Weights of a small GPT-style language model, trained from scratch on English Wikipedia: exclusive self-attention, 180M tokens.
Each number is 128 + 32 x the weight over its row's rms, rounded and kept within 0 to 255. Layers, rows and columns count from 0. Numbers have three digits each. The size before them is the row's rms in percent of the matrix's.

# layer 3 MLP up, 1536x256, rms 0.0875, rows 354-408, columns 128-255
112:130137084149131071102099123099131135151146120144152092110155099103131104141094162124170076119135159108114101165101106189164150101114079142118083097090088154126138106178133134139152137112153161203170119089073170180119117127144126118167085166096172145192116172157115132137167059092131126142085183140076129138101126157126118099118168161090122131113124036157161100089122163125134142092073
103:171084103190142159084112126095186176139133106105111058117168148054143093156127093140158112085143053112122138167136155084128161127118128112018107082133163136153141100182119093147142108068096136115175116127145056103173111105065175130135132105197106149151100163120139128136128140156108148134118118119098164178181148101123134117174111122120182120123107132067137142065115046120055120144067
098:166091120160152120116136120152107128160144159117139120135121086162134162104141163115107149104103088142173076119119117133103140168143144143140105091153100150128074118073147095169135188123122119113160121116157140160158130161140147150114085173133144136109105124163145148152213093108114104076146051155130132185070155172126092124154087098136095210168146108108145072151170117127116149130123
060:210135108165169090150114145076124177109104084107140092127112130128141108088112095125085147145109100174141130110135147125102196090093103117159090150107141123049160103106131072191122110072162085129129111158090173125141191185148108121181072198147138133172141168147162143152167118138202097128087142153118102177100179162123140159120139173079169163148076150056146165108157126126089116108105
113:089077086157108146101101118125060132148134132115130070142038107073092078152093150171176135033119167137128104178153096110176131117127125193130088110120165190124172120118128115091117149123127124110213116131079111163128118118155111083183150090124096143077122183077159114157210159064100107162090122082150092114141142131148132151186146110171115109116118130063107124160135128128141066105079
102:143082077142166158156121121105105178112133122128152130115081069122122095072097109098103106174143150106129178108117136107085158121092157067117135120096156118139116135116118121154203097092159084076159079107126139173114096129061137165118091126150099083119156054138118199118200128127144119073144110159053169178076143127086098135146146077142154161147139152087106095106156148069127129129106
105:151074100148137167119112117141120161132122122137108082106107128094126031093078116138130172161111123129116148116141130096120141082105096118071176093091105079119157065134141164135132101109133098094193141105152143163155116163101099119153118123150091079120127088181154148179194121125164164139160085110108164164144151118099133144126147159116128174136112080086117156161102152130141124143123
096:156146177158120177116114156117086111130090099213159107132099122136179154174108133149121102134143096121133139179132111124129146091164090175112117103047180104092099140115168100126091116151165087110126101109081099171215079133058118127070151136102112136161138150185199102137119137098117127075132162122072114110090120103136166087140120179164112140122145133113174150115098111119108133169114
098:158140117154118162093101145109088134184055132133108129189060096086165128185142183134134064098175147133176154097133145149167125135078089145130119140138119076131070134180133095096130163112172097158142085160135151102104109121084066126167103119133133092174101159137161123140086155110151102131145136153098118107105168169122090141121171147066098116164060119140089137163137115169135086152140
097:117136109096156114167162161137096106112113110249146098124098074159096116093065133100128153119140158125142089050114107100073062149127131143129070117144053147114131128118165111103111112088151132076124158138178136164093166110113142086129109151061135090126117121073157139133135122131166062131065129097088099121150118105121167195171172181195164163066139178108145134099125096122131122072107
098:156089099131112117120100158121145132173104165107144133155129095147141062127087130148153188106120094152085147139152079090098171121126236071122145073118124063134190072102118078098117100063143104153118184116114159153086134115135102120125133105137122088125138150130155137117170109092127112167116138119115083111100159108163104076106118159169141143169145170077121128110205143139104086141091
095:189144144139152114100137116141149184199131148131093146099107141136120082177117118113172150072066125139081169185106135127124104141204146128139067077062158100126179113148119080147148120049171142157166162142109184128129127146087168095195122128154177141162131113143111099183149153093113164138184102161108126114135173175121133095230195162153115126126145116145136089120121171121113140151120
093:152115071142102183158146148113150073160133138125107136129158151104154086111082123124119135099127094106162150129102154152108100147134098100091168076128171122090172105062136090111091137085144130151164121137074111185190146124131101107107151097129133095114151127133202112101098092090169129129094150170056161167116168135114150068146109092140099189109094091113127150136134098101162070146084
107:140134120169150133144139135096086193093124083077146046111080102116161161128117146135120136109122128142124134158074176106136099149146116151166178095138127108131148104147087084089093109100082068097160136149129149143176105198098118125175122169151169138126114184178166167126117092111139089140117071128094116111141185153113099183095131119129151143076088120129089118165140054144063150163075
100:168109162132153140165100161090064103218071136139131138145119084124116121124103135128124155116128129139136119090136078135139143081126160082127169115162116151070105132161200111145078151138120166118104117101142107130121119131169137131136128114095150129133145171142091107104127140153181053069061117181162129155094213145145129161079141123143132182081109114112147121105161103152150099102157
096:126127061133133137181125101156127129134146140145136119193131131154143074132141116122211118127143072067184126142117131167134166105118109164179103136163138120105104138099125119152148076135143124157195157126154158140116172121080139141149119112160149113116153157093108123108209020062103105124044136123096141154080095088135142195089127143041186143150119134153105133075105150078132121120099
105:148143145159145144118079153101067100141135153185128148101116130081154124075181105104120103135120120172136087147097111100127142122144194103137107132121119143109089129129117161145165079116136166155102116128143105103100121193116112130185104196139096134128065165124113169132108158105112159183085158171111092126102109126160076133120232098184133143135160061103103121122098149145118153155172
111:170106124119119088157071114134146119143124126102116125108105118100125175183170114106111111109138148092107104128139113168127164087135121221128102096112134109150136080134125083094179107107176115055141116130115105196155126112177092127165115134112132112126155149140160090125154140145129119176112020184131085124015157107085105097072146118122132120155168164111094134114150151156184186113161
104:113178110167148136101082159193136151176190170107161142132111111074086090118135169092101146129121117189132134092098077140132188118173170121123113122129105068135130137176109081092135132118136153129156130099106117134151093082106148118170112143116140094115160130102134076134137142062110085126162119224110079107115158161118107109170137134078111144153156125073122087138148121115108190123133
096:109105127104147111155115169171061101110193125109168129045110106142158159123117165178127153087114165109194102131192116139075167144094070142161134129145114123142185123075127174147119187101108116144101044127073124112108123131113125159146139101169128116153179158093228116162208108067099083158090132140132120124068114111107116158161118153131098149080143176125076160151099082135130059130053
105:147128148178155216110164145085079105096111080159154109161172131096148145087157180123163108127142115110141095118144091174105109124118097130047124117102151099169161109201079087182117123131125160067164137112108149149213155099157141164117149130163192159147142165211155151088155123123138123148110126074118146150078165180141065146196166104129192109132097142100107144168146119180100150147094
052:196092124122170166105092174058098150128098103142138123181144134141110091103144112096156198102133101131097082084110088144105097139109113138141155155130151135067140078122100122201067151058106110113152120072099117145127119142087128075128082172146153101130089170190133123142163089149160037155157107180098123181110153115112205091109100114101131095080143166124144168113107100150143164124094
055:143134125186171127100084151107150138130113121148134113122126096140089040148155128138130098107102105124122093129200142116117141166083133195116129115098153086139124131190099158155130105139166098075172098130123095177149093142135191143114111122149122121178106154182135103104163080076151128152122173212161107225123128113095159138109197161104165181094129143117100130105135158131090134161116
107:088124143117156174119103183150095144081111093148073085135137105169125117099101187148079114126124130073143126186129122122130166119169115098126125131143112083148151094119085164232058131115109118144107097121170129132133136171159173120103153147185167094152161197179134121141137098148100082121124150097121083178122114107130151191144098186105154153127098124143129128103091097113147152143130
101:166124134121183143113119136118149161169109126086088139106097100153144103104140169102185125097161128106114166106153106188126142146094122155134095101068143093093105111182172123103151144088109146169197129151075174168170086133034113115132134221183153098229112120104177104177120086151110135131122135190147175156133118216122102113101170132126100100144133125125124127177145105207105149144066
099:147070126136088167164095140138125152149071142147120129095132123117136122119074078146137103144050124180172090087169117108094098119131105139102090144098191100119083135154129097150133160136180179065144156148099155120184155116137134142058151156130174115098131156091134112088095157142103107161151143143087079130093132136139181160148100115129107141135060157106125125164129093108104143119143
094:181155114133147190067070131110124117145138060129116093081098119145142099120079132133140112087099154216150109160123135137141161128105157144159158109123085173141182116093150126198123120090077089159122112127140111180137114125135111149088085162132080162138090147154140157150118075158104117128120080130131126167126137099080114121109149143104122150127106094164097142105126104183100102113105
107:153191108165126079086127147138079110152152056069164159191109102131107160065119103159126140143139048142211093112110168131111114082137158092112061145118149121109126099128125164138112158128118120153121160126142125118110146200119082081150155144133079128147158166163132125194149145040110115118143142127133140124101134136156081168167187150105103071124078127126122141112051128130082150146133
095:127126113170154140111129120144128089078118168160121107170115135086104106075053189075111192117161104115117117150082155140121125150148089129108132122119120136112115078165143126103121159088189190120132069122122070111147177149148190124140134083136101142149092198094127135173111175094166168131118168088079076157135134125118138157086154094171111132163080148153105162110102122183112074131100
099:118137156167147109140135079139109149113096118169090155122107089128105198119098113112185181063106075117180101119111108149165164137137123101153097164140163066131147118135096078151070166122116153165127156136078130117166145079089163128138057168086132110082075125113106108145175165092127119163106061129108163135103125096141129182169127139143106136138108084060158121168112104100055089113137
105:141109139187116119118133122091088144165117145148089124123157079147164087148110142070112146107130069114138066118141122107145112159129103126107127117099149094080112140074093065146081176117134132132152099082116162126132101135116181151132133098126125168120114103177116060083130121120164153156153066179123115133064143117131177165115090112178117131158030129154111139131092078115145145109135
114:119122093122136108100132142132089153157068139095129149083165144109123153131143132131139150160109132181133089139152160062077117100115125155127126098133165100117189120080160117148148117118166126072138108127179103118128115134114132082073140141086143130141187071112154135083095084154143125151158134161110084226125187121110171153167110155122089100102056158109110152121164057173046096094088
092:117153141166126129105163133102087109113080162134122154096145121167099166139172150123155146128123111102143141114112103127178167091122068070117132130045109093102108107108193145139151159090101131164121139167088150083116161127083107159092127121201141124169105127177159160145105146162143068166142192141089078140166208176095102144119095124087139112145135163139135127188105122131154148145147
091:172157112129167100149099101127170125153133127157172165078114128145131110062094078095114111147197066121152170133070160099141141125157102102082105102078186105130122155099062111126123112144065152116155071136094073108096102169152139082113056179177163088148167087100140129156163087105093116124130145136126143163152134097092099127201170184103115115154158119166146120124102091084139126115112
105:191071090158163175125140129150141118125070142127181130159147071134058136128130129135104189155098150134132130162152118066121194112168081121143055144121151137116092086159135139132081199127112092144166161135143135122132128162088187144127104137131128118130152119144137147093144055162132117140138089162100114163098151102131102113142203198142111105068093107132127090137113120147119161157101
104:160042143209121114096140127110085185104082132152132121171142092136085141034158112124133104108166135104152062162116075098103129139099081182110121075127146124136135150137070101193108159116194086122141130110109116142156156161068155135110109116110125075147165088166134156135156094097196089142128225135122130159131109069138061166134148205105108160083104118112113075122122154091163118152142
101:158063140182162101172066164097160131103101074108100129075157115110162099119080100159127122165139107182098135127124142137133173095130131094169137152080178099151143117104070143150104155150102070118152099111198192171113143168114163179142158140158118143138151131204200178129163075155111089196176101197165156145065136189151174140103097119107092112154085130120113144122111110143099144083140
106:146105119122132113116150132118069123105100122102147032111145133094125201110113141053171123132148102139113115161135192104134121079113147139083125153079166139138092099127077116151076135109171124120183139123142073198127141159147153139136101148156111087191080165163130092168180087118165134105127148116107150194133171140102109153109152185110154134156125102104138161092110104142134101145085
094:170136141164107140145079129145130128160059097127051104128102088118125090146081093114100131110110067186094105132092173164169096127171148125132153150104130087070134135148130072150112126121098156122168164105108113150118092110099144112121144171131117146146141194100136143189175128083114152106153121132115148160093154163158157166142164162136136130172119126129122095074110132170073096154101
101:150160157100141132093054124138107163149110137113127157194101143110113116109092157140163115076155076107128152037140170076118168096159108141139073111163089126156103119191131158148139149115189118073123170131145153213066141201113148171165104087087169114142117155170197102170128119144075139161129093129097114140121152089115119203100160084079170097104146154154136112159141027147097112084137
108:163091091163148160113113117109099157162143140162119083149173097118143035078135114178101158162093127123116118137090094065075120107083135096127210077122168151125108128109192149103157108103091166168089042134160176134144094137134154076188085136150155092168175121159165128130103126146135118128116120170151138104090128147119167163152157183133168187127184175166120066123117173171131162073066
100:123153095125152135150159193115137091138125094130194118105158125119124135094145179157129146135060109169091133080135161125118095071140183130140137134098182094124159093131096064109104147135086116110136160146121095120123073130132100136113120144098146084147155149160154162113108107117138083110065106129109206168081160150159120162092109151057129171094129167106158165090155085156048115091097
099:106114112142141137153084167066126191093089099119143064117127111110132077083134106144101136141074127161136069089108139107078120131106087145153132133124146152073124133185147121106173100139130072137158050089119168112115140095170082096116119098177147078154121091084098157146226146089149120137096113121154135184125167131105125101149131169081135056149100130142143085165162110160137091077131
108:135139088159153125152150152118129116111161109113145119117161134112133147104102115132163189056123127070123060096118108126189166104081132099103111088106142123121172103192152094175143198101152143157194080123078134128130126125106149068161088182101118158147123133177145072126151115170101060119163165180041120235113120094140144088132122160080079114126170099102155172114132127162187190111080
104:145089134093156094136101158112043120113133103145152144120125103157140166146130131136178076115153126118205140119103111131053102131122207157150084152111079140108154116154099124194041119085146133136130088096134117168092097147091091152110118194085140123146144112145178088134103146116104044106126139110155130122077126092105102181135181100120139132162148170110149132169094164105120172178064
100:152086173165149147114127124138119098091093113112162085082118087139124106134161202113159142082109117138192044174111095125157175171126122186175152136088158129130137086175167154124160142124172134146111108122085083104119121151136157122125116104170161104101145116165147072104134137136161128093149086187160118115178111168157080121090145183083126136118077134035142105194090110133166150100152
049:179110140217124113102105139165106147091140070157183113148123109142106056121158167165147157128075102127102083098167090151115122164098150153070134111116110104155170130142110169150078140098142092092185128126143109132160101124102204086111090147109130149130165127164156079125167118131124055176118142128060139191109178152126162181189150124126152101104093161126151171115096105156123109086117
111:150132124110144105103150197059134122150167146137175066141089063114115094133131142045143182160140106155110089145148106152105119122122071158097169156155117099137198118129177155163100151081108147104122050068109058103106123060188148083171108123094172176141189177161185151079133129138107107141098116120123144096145107142124091156162115165124193167143105116083141071149135132107097193148172
096:146103033127218073102099157100117158154150139085104169163180127115130109124130111166090134136173087126102142104109153109078106106136126139099118094131150097151098120147089133171139154106141186070095105129120071135123107152113131130113172156173125139157122068129136145111141106154150106100161153161101096194046176148156162090171181076154176121102165168143176152140126083200131100087149
088:132138135131184131165149178111118126054096118158151102135141159154124136129123125132169096160188129212154097151127093119076157126088124157063146154104159133098135113146107128179106159120122124058154106093095111187105161134083150132157134073126134102128098142200117140133206073121215117164128203130141127165169135081129124166186133239108144134092072182124127117095117150058058084133163
097:117044131120127134084125132085142089197160188109164153128111103145156109122147165122145129120092135131108158094124125100089143164155134134093163162147077176103126097140129175091083173078087160116089116150100126154095136119079152180169108059211166111074146096100159106140105128078168131094139118189086093164149102143109111144173124148124147113133135140039103143112088138109142076067157
101:156086152136169194100108172105142125139144140089178107104119047174113121104135151105106058133098117132169165144153095114126111106151082104127060117097157159103124110111084120165133100136110116087156131146191083157189144152155181099033136103149132151123182094113135061069152149107182130126117128157135119131165149132136104115138151141090193083145154162068149101108147103185139100136132
068:190103088135157159155119156043091132126139124135134143070082108162175124180119121146125147149151068117155098133108114115100122185091081195074206087068142094103151110113172125147113140128114175125166080136096141141104113165100156156118126110164147058120118133145164128113189183094111144137110131124079104171108140129078148128140164096134131104079075122118103146089133136152161059119117
108:120111173152160114123108112106044097115124111109157146129099117153130139144083152097091112152184117091130144128170158114156121112119072111155086149071103116137114145104147156102096125133155122116095109125086114081149086154124132060154125105154173154124166134088231079129116116151159101061121163125054159135088154096097086133122186142072109149095112169119132095106057095132138162129085
107:183121136147124150089129106115134111094111141191139127112143119091132061131109125117135190112147116199170100147111112096129131134112129096102160111110140147061137125140131173146083123111133123162118049085116099129109118156117165128084085156127086070108119125146090045168140103136187117096127130162161092183153133101145168207100109147075170133074112130105129124102128102158137115127172
# layer 3 MLP down (transposed), 1536x256, rms 0.0729, rows 354-407, columns 128-255
107:137148123139106138060085119133085105126139190112167121116106096100147102109082109220102103138126118178138069113115187137142119163100142112107131146117127188108111092165120215143235109097143080205138075128142116116092130155113125124140112090113038119094116068132130165164117148164100101085137151088070146165121143135115162131085137144139103003122114125111132169085126126109144148089102
104:047133105105092104099126126130192216147173121178112141138067133091114095192076119091082158164150114151183130173119117130131152064076131117152127076145115183081090146167133164172141171142091112114177170163079081130176140070121131134085151116159181151105103102114188129121074192018147118142112128118171140091135103090106165085142107059110140101111120058158107092104115135146146108149126
101:133169113130128128110186100103171131114135146147107146140099186188084134157168096125165138118152059094128174148147137086071082165110089095116126085113171164110161128087124128096160134129145103101133150136140053133112074153123127126123110165092123143140105154073085155102134178085129159143095139093162203093126116101110041099096095113102069082078068164130099115087190097115155177127128
052:095133153126156176064149115107193119109172074094105130187103159099169097098109128132091088149152156141100133120111102171159116095128188100178187161117092151096175247091056106096066104159089171126121127138131125109137073080131168130089144142150110088104097156108153142116146106117156123115122135133100151140197094100160180155109151091089159125139191084099172112095155109141139110121112
112:119185094205174160067131143138127089152170190068151132144176069066140138113155184172106118137129167130146139135140123104155119114105176119129091131135121104119117122116119167137104118142112142175133108165114167110159134114156111151109207100139111152108127081119057145141156115171130162209210153123096152141117092176161135153168117092191141128102150183125137162136170179093115151070111
101:094136114169066180101117123130099099071115139132149157107151118198157058134110148086105102056119118175167141124109123133117098168151125139140103093151142122069151216143155106148102094106141164105148120106108132104124161097107136101226139077124203137112154151100126165169137157106111120146157157086105117070179134156130112122114110126220170128119094152124065134102153202138154156120098
111:198123068133189117172130114146158212145215162124122145105106146112118122135134097142083117190138164094100147102124092132084152071135185140110179124150146096149094123124122101187151093137113125163165100128171151073146118116139130107119109087152147126130193081132145106155054118105109170114145145193166150097100101126084167172131173101127147157111150126153105156104098096122183137133161
097:125149134163180112067145139113160126131146160120149144075101127128115147157145174133176155143118101059072123094138160105107163141166146146137146110123119104136102255158130091109148149116125127121109108135131175131154128115049189186106098112095092180166112063208125108153113145165112150132162154134109097160099086039137128117085085151150108136128117153131231146127091114151187144141133
099:152139128113136161129129145109137105122098151131134159148187127110128173137182114125117167145131151120083165152056072091073079183114154144148110092048146113135137075119090109122129146149077166095088118138196126140116102167180015180142158126106133153087119155153130141126110156148089099137131129083091142156147116165091168061145108127125163137138127163084135156082205132105153117148113
100:151159140147091156145031133151128136099109118165109129132148155110184136174147162136102186110182124074126118130127154122149120105106178096098169156128146131142118123118076143126118148160145174169097088148078105136161066106169097151126118138126134099160174206160168132113178121119129163110151099140117124132115096169147090101098145083073181079157138044233176123177160161178156195103116
100:042185143169116079121134120145173106108166174110142158125140130083130108135138130116137111143134133088155117091073133157172185078128074114115097139164151143166139171152114136128127137152101078144157113143176175149100099097097169122097118097114163108061116105103101106057139100071163116107150136169081099154094103156122085159156128120096141171130129097104121157156139104127141110116110
092:105151160137150133152156095164063097115100056125152107150184050168098101089124142130094079164206145127182067084141172093092168142089107135083135135188127137150117166120115104135103130174134147110039120129095129150107160155135078153062128083074086101100149136154137164124121099126172158124074137152132096142105064110167095138136129090160182152128171096097156178181130140138146151140122
098:127182142096127114110153115114093104140100154142086140098120173188124111118091093182107140072152145153168156071157093177092124141121135174173165180105085160143100055086091149156192111115135164138105159103113149117109092123122160133080122185137136044076136151076189093118090098129104128068166201129095104143160106131162185089088142115139113086104110183103099071147066095118143062141142
110:094099117155160105152107113165146146156137135084105132135146151120189127135087121173102128108104175178109143147185161107142091132175141128206125111130103146120105073186117152150195148098152075109146168174151154131134150112118084158139141122162106133114149090128096119161130131151113087161140128123098211161154081117057115089078133068116119131111146148109120131131180106110125151202143
098:121151151068108108144094103197109109157104120122070136149095132073169099169109145116128150123100101075167106133183129153167096136115115086143161127117124142100121224116095094142064151133166151136138127136094099139136085072136138123104137172187153108145125150073149092095096102154169141121183081111170102099084064149128140116124157091170106157133120094197181108129161139119135140104148
094:079172114123122177114116117126053089139153193155100125162106110140147134174111113151123159124129121149110189179116169194220099144105144117129152165170149143140108091091082062121131104168165188099155114106145090158160111147102168167083134114123165136131140100113140160177111119140084163155107095120096169187117075102149111117091086081133144088126151180127105111141143140063138087099136
104:146100122144127099137151116147106154172148109112194099089164155130152129126124140155158083102116129106113084109140149151131129125177130107130190143055137121130147077068155084150178160074167144159127085141143053173203118142119138098124118142160175084186131164155133163064173140102133165111066103185136098099117113169087118122157105143101150173166114111119108122129168142122141107112186
110:090129095135154156080097132146100096169122108163137123159150128129147102090130164153160141087137121123127159130141157098134174117203149111102154178174128080105139146079120119135194108132079153113126165148113122164138138139108103095171116133184081117157113154155113135147080126115071075091124139151106190099169158129135164144121102072138119115106115087169105117107079157176082167093177
107:095152114030072118120146181130131082089126148098140069144143155133061170144128096097077121123155111133155175150089095144063085131110127150122108111174136108122218184149143147164115119156106126185068132088136102090144114183183084077128145115104120102118147106173071124119113184152138084137137135141070070235124159082141159126117108160161134120156076126060174106093128066156118088084081
102:150124109125071171102127053145169102082142114137140115133186119128119122168120156096164104142137136114069155090105099137069076137163154139083121088156024130139049083135142161147127120114108088119123115167157161086089135121176111138153096104102112177132091166083158137116103150054100153106161120186129131081161121143102113155102097118132103111174158126121069133147071196111165174129107
104:091105159152086075079178168160105083132127168164131158153116177181123163136154134147117114153124152133138152099109095081114065110211178127132149118103112087110147206122142102115109115188144160172149142145171123157148078137154086097129145120137160102080158069159161103097151157090123162104080129124130122127088145120138140143110137124202170143110154155104138205147112122083150109118123
037:085117131127182127167176096119124142064125127079145087118189102106149192168135109121155122124110109102087122133157030146180154150137110148152170107159143182107108141106137131132109089105162082144135095141104084146105118098153049173165138113077114153165157125157204117146107084141096102049167126140109120141174117115134093159132115159096158066096075175142129173128098110101163132127128
038:081155141135193102137111095102108097077153145169113147126129241128126145075084143139126174158123134068156123129134150098195136115117125104111105104155134107242086207106087104140111146170130141135075141143110144162108157097090117056093119176087105133093131124154129195108081144196125112133141091085136126077122176120189132140092031136148108148132097124113154113150153121145145188129129
105:109169117129140165137118090110132094141176093139231125071186164158124138106111084132160062146154163138087252125192124174154146136167124121156151123106139140108150136131137165118133086196131148118132112114154098104110097086167133097135130113083177147143152195130145147174135101123125106094196143170084156103177127177147105176134103110153135106186147141138146167090124142117130120138117
104:161080098150129213062070127142128123115227124126157154107154149202118145102134129134151143171145163129181148162116098062164119157091166156206071122084131130138101084054107138124152108105155133064154128124140159128100133176101056182154134084131090190128130107113097158133096087127115144129123213077162187117139095090106114157089121170111131142144095078103110139130130168104130154129141
095:128129088143128113118169084127113159173115184169096124118143139155115150165173142136098169128128135116111201178118209113168164149104151182113097130180174148162115108077177101087106162109129104131143114170166124158093169132106140132116086133080123058134111178121126111139130159104086111097145148150176159085163103122077111125144151062178095145082145087190090089158127151109131088139185
099:129111132131114113174143146121170092178129187120107149158100131080108113125092108183154139150173186108188130134146066121099162147150108185182113127121143136111134149123125109099174121113076115147086092128141097105086187115140126171104123109148145139077073136138187101136142143133145117134155098102132120129127123100111158150157187109180074177171155140133115122126101150096159160078138
106:116099126091143161112151081087147108127091143145139132068098158126182124169041122133148081133162166106061145174135139186127144169120119137122153125131140161140165106164143136137107127144066136099171090194102170115117139102131134093104094084100192162135098085087173115102091091140180124136155143152115094190176117116137185135122120155134194134129168120159158097136146082173167061129172
097:154141170090097107137129137141132094084130180119138139139101156140145188133122091109056130162141116112128184190123098170149123106122097160161154098148166123059143080115118136144150163150131104134108135113121137111102142190120141113063117151174154069106111147128113138127094138100144112112104188172090051099171151119109076147110197136133146134164141142148158111114137126154120110102150
099:139160132132137101141171119169117109149106068123164135170128118091123150138111141141150059170143130172125097087116134085126117137126142177110106121164138106085114145100152093128130159151108079123145127138114200211155093115142177137130155097146101156059185152143155139096147126097151103109151100132098150145086127159140097119092107108122137075123150131104116173166126136133117176111150
102:138185113079122080169174106155160137121161133111142178120097148118131172132162074114148087160130152135137107101122145135128133109101158124103096102142128184102085210124152063099084071136133107089141154174109130155089112140099144109149098095143143058182096087143123192147172187108110094116160171133148178081103178107101104109112144103114163149141173155153123168186092100118142096142114
108:071156108107118079140135088203087122067110092087140159161151144120164147066147102046138182103166179069141106107165155133075138065108086141146093145088133163107183140104154168084126152115164127176075089124182128160114099098128101143149160164108090086124098050145138139152071195116155120119164125127153094130189117124127169129067143191113122064130108087118120165147149066099182114125141
094:128120147144127125127071140091101150095140094087080156172151122096172089143106140156093193123078116109062120085126111081149115172093107135182079120125114139138149177143155176135163147159050103102118122224145120133090168132125114079067108091136134145148127089095101122135094116165127144124095155120107157159132135126130147153109140138146120077107078118168167147136148106126132105125132
092:087176078189166128118121143154136133130196123090100133112047172128148090145150126099122127114135146147125176121089143167146116179124111053176203091100158113150126140170127145146139166149110142166130128136050081157129057134128127122144145102194152118123135126154110118119150135108152145150185166160078138133098088116133166044107122091103157095125148109147098135180179146199150166108121
111:086136087205139164179175112134150193072145120102099194168071155066100130152148134103171148100138116142103077120114116144138153157126133169104161108048126174147055095130159138163081113084043142158122167141138124094142104103076105186122116154150101136190119131148149140093112123133120131163081115149110146152143075172166130150110114113128110105139148150098173132118067109202147093170156
103:156135179090149180123123095118051083126104123079126149076110130146158092095092129101097116109100144090103119088130130141130117147120141086114079175172151196168139095162088143176117125090176190118117085128123118133120145159156104195112099127107167162119103131134079175113171089160092119138129133101134156181131134115170149149116140170110090119084132172119152154114149129084125176145127
099:103193120119131150119103148084081136113102123126150162218118167123160084137116102111096171177089095213073104127101145159168101117087111145130182069181119241118136097165137170119068135129170116113172100107156086113121121109087081191163151105125072125159115099047144119115089163158155074119082147157171162101085165137118107103140084103178104119164126131106173072104094164093118101127126
105:124110166113115118109105187095158060110123167099138135095179140119148122129113169083182125099128122176054195156106113149175133112103160130150197103159118136042155090097125126075182086147081094120183174139184092138162139126113125157129143181105076118145083115116095180122152134152150172113138084156133132130202128164130102098124108083129161101159040120130159143105151102151137137119176
092:180130080118123132161107113119122076113152118116100087128133137193107120148137098113087065151140129109118173077140184193144099154124117163152145115119125145137163221108138086136112132165115145131157134167117115128159111136139094164116176087078120152200099116085128134119149125097112159083230152121153186099161135118117112104116137088178087139166099106171224105116130122094166130173121
101:131156115119165135096103133142161112168113191123109089130161153125086117131127129156106126144167088149122135146148159094153110138088208069081162131186131098160089059136146147124102193188116170119078131107097035121136096132117110149071155149122141183155133128143145148170167033138089109091154113100136089144091091121118139107143115125059114131104185116130140095145075094113187121176125
110:167149186184117074154177100131149149145083142147135157152159142123162108122149119119138112163131086122119099142117134064131142134120109110156156127092082142129136108050156152109148079105128172058065040101099111172065108164106113123106140128147105137079122185152111136121143162137111135123124099105170125123124076093109102135062063124097134116133101150178099097077125112133142151100137
103:169112126146142087192145088092117118089123101133132156149123115140137157149109153070114120159140147152176103109146101137120136162117125094109051153141133135097159164162139121154115097149158141093164177084126160193128103114137077198153137132092115099114095080200141088088166170121162103195227133127115157114133095145125159171128165104146127076127108103132103151081091106088134142120141
103:140104098140093132093102113097130123112079163159099088060114124128143133164117151115162141123137132148118096058085120091142121181172131160154129092122141133166123200128131151119155119064162148091163105139079191069181122057153181109115160186124106139131167131117125163122145177152097173126146081085096113162132137105158159071096151102102051122158122159113097067129118122135062128124112
113:141129113156098118163094147155160117117143159127134160106168105227148118137129109134179161116113139194081111114097121126138152152144113150119175080135141146082142135158158093174131120154124142111164124107057106145136081143135102062181085110139096128175128118146161076075133133169151101140121137176066128167143130149100121091077105143133009108199102155118129155138097087135184098105101
105:144191070086104102167167102111081098092172115112124127169149169084162126104132128116122152083184151077121119149095125106129124081098090183167138122104097064129161087106104112115071198131170122138049111148105098087104130087133090177089138137131114135151135103106121114133142118141138104091137136112124140119115083105144103185105139132097061170117128143098096159137079150078197110125178
103:088110159175111151129081090157112119131169153097103087182079118144129127163127106139111126104133168167116113123114114104098123170163124146138103178070080197122150108156150178096163111104090128158108116146120096108132135083137086164158135108162165152151120124120131094155149179098174103117157157126225128089141088129129185076153123117200129145140144130131120089111075125133146170129119
033:181122085142175097110148167174152106169192185143117089121114109111182149106134083134156121177195182141157111146137169167119118131128137120172155133128140144142145182171137085134144133149106085143151124135097150154147138081114138165147111131170152131148145149080121129153145103124105158042141154171101120137107165099107142115106094127067144155122091089194162155148159118194126171117108
110:102160133118128166141085062135101127139130141153107106148146126141136101162143118093146126087104135162130098185168180169121127116157110117029106118113101112131139166061158109082130100151123129168141097107072109108111175150131183078076095085118113170113135130115162153111114142123100111098100141112126146069143090097113082145065146144151102117132076076139099144167112082181174088067136
099:094077174177151177128128185144168125141111163140118056083108131157128155123128119141138125129131118064138082095141130092107143119077143103088125156148054099109111111098113106122156112104147138156124066097120111098089153121136093140141097088068099057157120145103103131134117137124087195115055125117146195117196134121103082132117128120130128113130112128135078102188133175170075109188151
092:094170100103095174100178060165147133096176080132097168099075127133186067103111154096153170136080154090128120098149089097138102131181155078115132104133146213132116147102130121152104127098132170171134116109112130113126161125163085190143153054119089106149147116127105107147110168143156121106137115191151153144126056058122067122132128139097090145146127168107118105147162164162128161098060
102:115126125176132101072130123153059146159127151145092091116108166162147114155126136092100148118122108093132091211167129175194086149084119111183141121094146119135114148168098093151128135213182136137149147156081084156154086112174168118100137096080150133140099127185095075172160065052119107207104109069173174139112099148155122135094156090157094181127070116119172124157154156154181138175125
100:078106146098111119112205090166084084145107169130130145122167079114123104150158160115129087194147169134093136097089151135131120163164068183127109085160108149107152085136120127104119183107107136150173074163149160129155181139136165158113124130147136162115118110151093144125138149181171103173185144040115150119088108123113160105076114159138077144059088154155062038124094128180116135159129
065:110108168148106131126192146134169087153182104086139082056084130130098184116078178097077161161099086142121099132129129140155153192107105160145167127135123127126077226072122130142131112123109137153084078227162119102143169136149059136068110132090153122151057110145077062135092120091139111151134136175089170157084077088150086105152120115123118111156103111117132121158130088139132079181147
106:125128178115095153125136128119135145132062103095125173096096126134155099145160137118175133187115118123128128113118133155162121102146159113178123066100140127154078155137138128091168121166156170146112113084101135113163132112118093159119158124113133129091130104149121127127073144178109143126122193090158105122203068154180140146145126168125066129098080199090112143113109207137100127134158